config.toml
head_dim = 64
vocab_size = 4096
activation = "tanh_gelu"
init = "normal"
lr = 0.000486
lr_head = 0.00551
train_tokens = 333400000
dataset = "wikipedia_en"
Each number is 128 + 32 x the weight over the matrix's rms, rounded and kept within 0 to 255. Layers, rows and columns count from 0. Numbers have three digits each.

# layer 2 MLP up, 1536x256, rms 0.0382, rows 1201-1243, columns 128-191
091071116150134191115148094139158150163123122131076133132127133141123118125121142116196177065095138121125105124084062067145095133084130156104108144178118094160077131179083035117156140110145118
144136125095115133140132120104126125114136136124135109152080124121099123111123106153149140137132139109131078135131129140129088137114135120124133136123114131144129157121104180158146087114174131
182079236169210189155088070149179132160129060126162086166162105031083144031111141114171106161089188211141142130085114106111112130130100164199145073107071149093064099060096091124146158247143142
134195107118129149117141115100118091152155188107145154122137137086118121072150166144142117128105100060150064208127159083119157159117123119134125126119153135136094125083149119111178135143075120
064114128122077161117158129069118154141098105093194134165142174099109126144109154101079049153122120069069185087165115103168067095205083099181074066111090069101170150103071151125089145070100188
114089132104161116085161120133113149106119153134127161094124139134114127146113151152127122156153111119134167162065139153145100122156161113134149154155119113138102128126100132128159154113129167
103165016174208046144077091106079112213122198163114069090239039125107214082160157115159043235057132189132139099061161064037212017077055185086160158109000182186189149046107105082088213115160026
093159144178152160129105117111178139107074109163139134152073128133131175128148123150116146117138121159134155167140171132098106147101108175104114141132163174142170081107115107138115148099091126
180152145146099107126128056107106143045115080181134184094166060091108216040141159106122148126190202153179126142194098068167115104162159086158078075152176150147113139053140105111143156177118189
085139082152080074090121125171180117110135146129152135176099125126141154127121121120151138104121118112090140125127169126128155066141124120131112114153189118124092145179134120117123105134118139
069172111113153116119097197118085076138130110130148135123125132122120124050092181144069109162090122048137071075080087147151093079095131115131108134103133086166078199137131084122132171059138124
138065146134115146160131148054085158158113124156194149136156143148159127168145218066123103104127137077172099141131172147105143176176103138148137147095089109148125131114114113088105105085135142
200124136096138105143080088138117144149156099145088123165143143108099197143113124149152136122107175120130128118147083105143114117083145098113127133175150103135071098130114121136129117114178077
184098144144110164118102100145141137155144076098153126105063207131167149127154131151200157034096152159187137143227064192086147148160118123138118183065124127168144120165013229140149111113088133
169204137169053126163071081102143064094134076164089141123153138157080097158109052128135065103133143122159165147150210127108156084130078100126098135113134087161122142096127102134089094062127131
146118135080111096131132206158158091160068135128103124125111093125137135151137109242173114116145139158138060114134184075096120123171121165125097098138121063164160136164099176074142120111127144
110169130172138151125143181155169177138145149187140146137124137140138073124115141130123111124119108127077123129130126111117098170119160139142143136068170147129108143122125116115152178153154082
121131148106103134130172129140170097168102135074120130127130111138126130135120143126073108104132131149125138125120058148142151134165158085121137151170189168112131136120124164094116118111141145
117100082116154114124082120146166131110114097117126110099092140123190118142134156137102128153085104157099091169077120071066155142096153134140116170136173156147110056143087092136164089128102099
106090157153117136162110124106144152149145090115139158168128144117109165150118137119116116101132119133130101134101138169109143150116114102139149124135090119170104139140096146117108145115133154
124181120112179115162067147101112188103207144105098110190162118100085118154115129121165118173130121121134107147130111167143145143184111143121140134150126099157142046103120113123099122137111117
144114117167118112148103090099116088133158152124102094129158130110155098163115131150167093118125109085133139128126116123096131155155103149159095160088154105085146118125078160132103166204189092
162183122109159089165104109184160088102113087147118179139122094084119133175085127079112127210100172098118135160112177115124123140153152140086135116051104157109188150165075096129183131102165148
164166113119117109123109144057081076155170113138176161137139163181174112145124194123141055190154156153098154094131069115116117117129105173113114149124149143156177161156093128093076123125117142
134143129123087114154077144095148123086094099159160104136062150198147118129126130110158060110151164153116156163111140083139087138139113103147132117146184150133166184114128119123108107116143122
131108187141091161175120112118094138146097098079107127163094137145113112145076164121105149130139144115125114156150141143112103116100153067139118132081084081101116114128107081139127173118130139
159156180145141089137087084131182151109074078117087112152108148126106070106166130116172109116135157114153138168062155146167052160124069197153141096126152082098161153125132159099158192130108130
108157125156121092147140143120156126139125137143100068141103122118135110149146169108091124147100135133104121099126121140119121157162099139131116135140120118175120154093123162113097144146139124
130063060147082125115153118101111164138119142115186185124101096125194099090131114177121138113153156085141097088101099122102111087065109120121174161120063131148094101124149176099141172117174144
081157141135133239151111126095128151150118132127143147164110124124120120150102137139184118110158110160091178111078102152140142175144138119142161137108152105067098120128143084117141129080148129
109191061131165249148091189153000123144124181122154124196114141033128154091164140106109152144179122171166027077121167064112103120114080124141166085000118198141146105130106196101163154255065146
076123118138126159139146086102184181128194167129080072068137145126112155103097129115067128068134115149120166137148160121143122144138138095143134089107129103164106123113131116105131174118073161
144083169152118106131090138105166138099137104067097148083151127148134125148131124109184130127138094115147110133133112116123108132112133193129110115106126100135128100129121084142104153099117125
136104144093120076106064114147106097153165105102146149128122133127116122114148136170141136087117134125082120157165117120152150090161127126135125120163150104134133127149140176129124133125141130
117102122093130072172080104109122103148107131130120126156129083102095125159099107154099098095096148137080131109126097170122143053127158128130142130125066116151104046092133089110141155117157108
165148154181107088164159118119137097150139071091146101133123115157117077127109098117165142158100142108163101138157114154119114107106153172125139099120144143113163065087130083131122097152125105
154066022169147184166165093120119093092109159090063081166114168077119159099125159120183095055172136176092077140115126110111089119184134122157046104118072168144154222116128140103154152109142084
171165102133067117104102180197168074158116099142142131113084132129143175106109129188104147119133106149174196105124104084114082190116132078127143113107106109147177153075152120097124115115148145
114158170147134098118129129102171148099145076074098104132126145120123139156134096148116104119130138144112106135186126130089092101138203147147126142152118106123119101109144135140105126102161113
140109145185102052131201118134112099131169126140110098168142186143134120114161105129107078099146118170143181169151147102137143122149126153116144171106111118127125104147133089137112148092157142
127157137116151134099129152137181147124141127101143100095097089125148132128129159144151115088138121132105126114112130195127163108168084123120124106133151164171132123156144092147126111105120105
120137128136108165123148130162131198138175151115118108113154141118146101125142150143112104142124132126140165162106096126143115111149079107088109067134189098135139100184084152112114142066095171
135082099098132071068181185124102160144091129160159143074162141132139079143145129100072131145110064183086158147122152109132152148107044136120162143154119147161148151127070100150102144094129134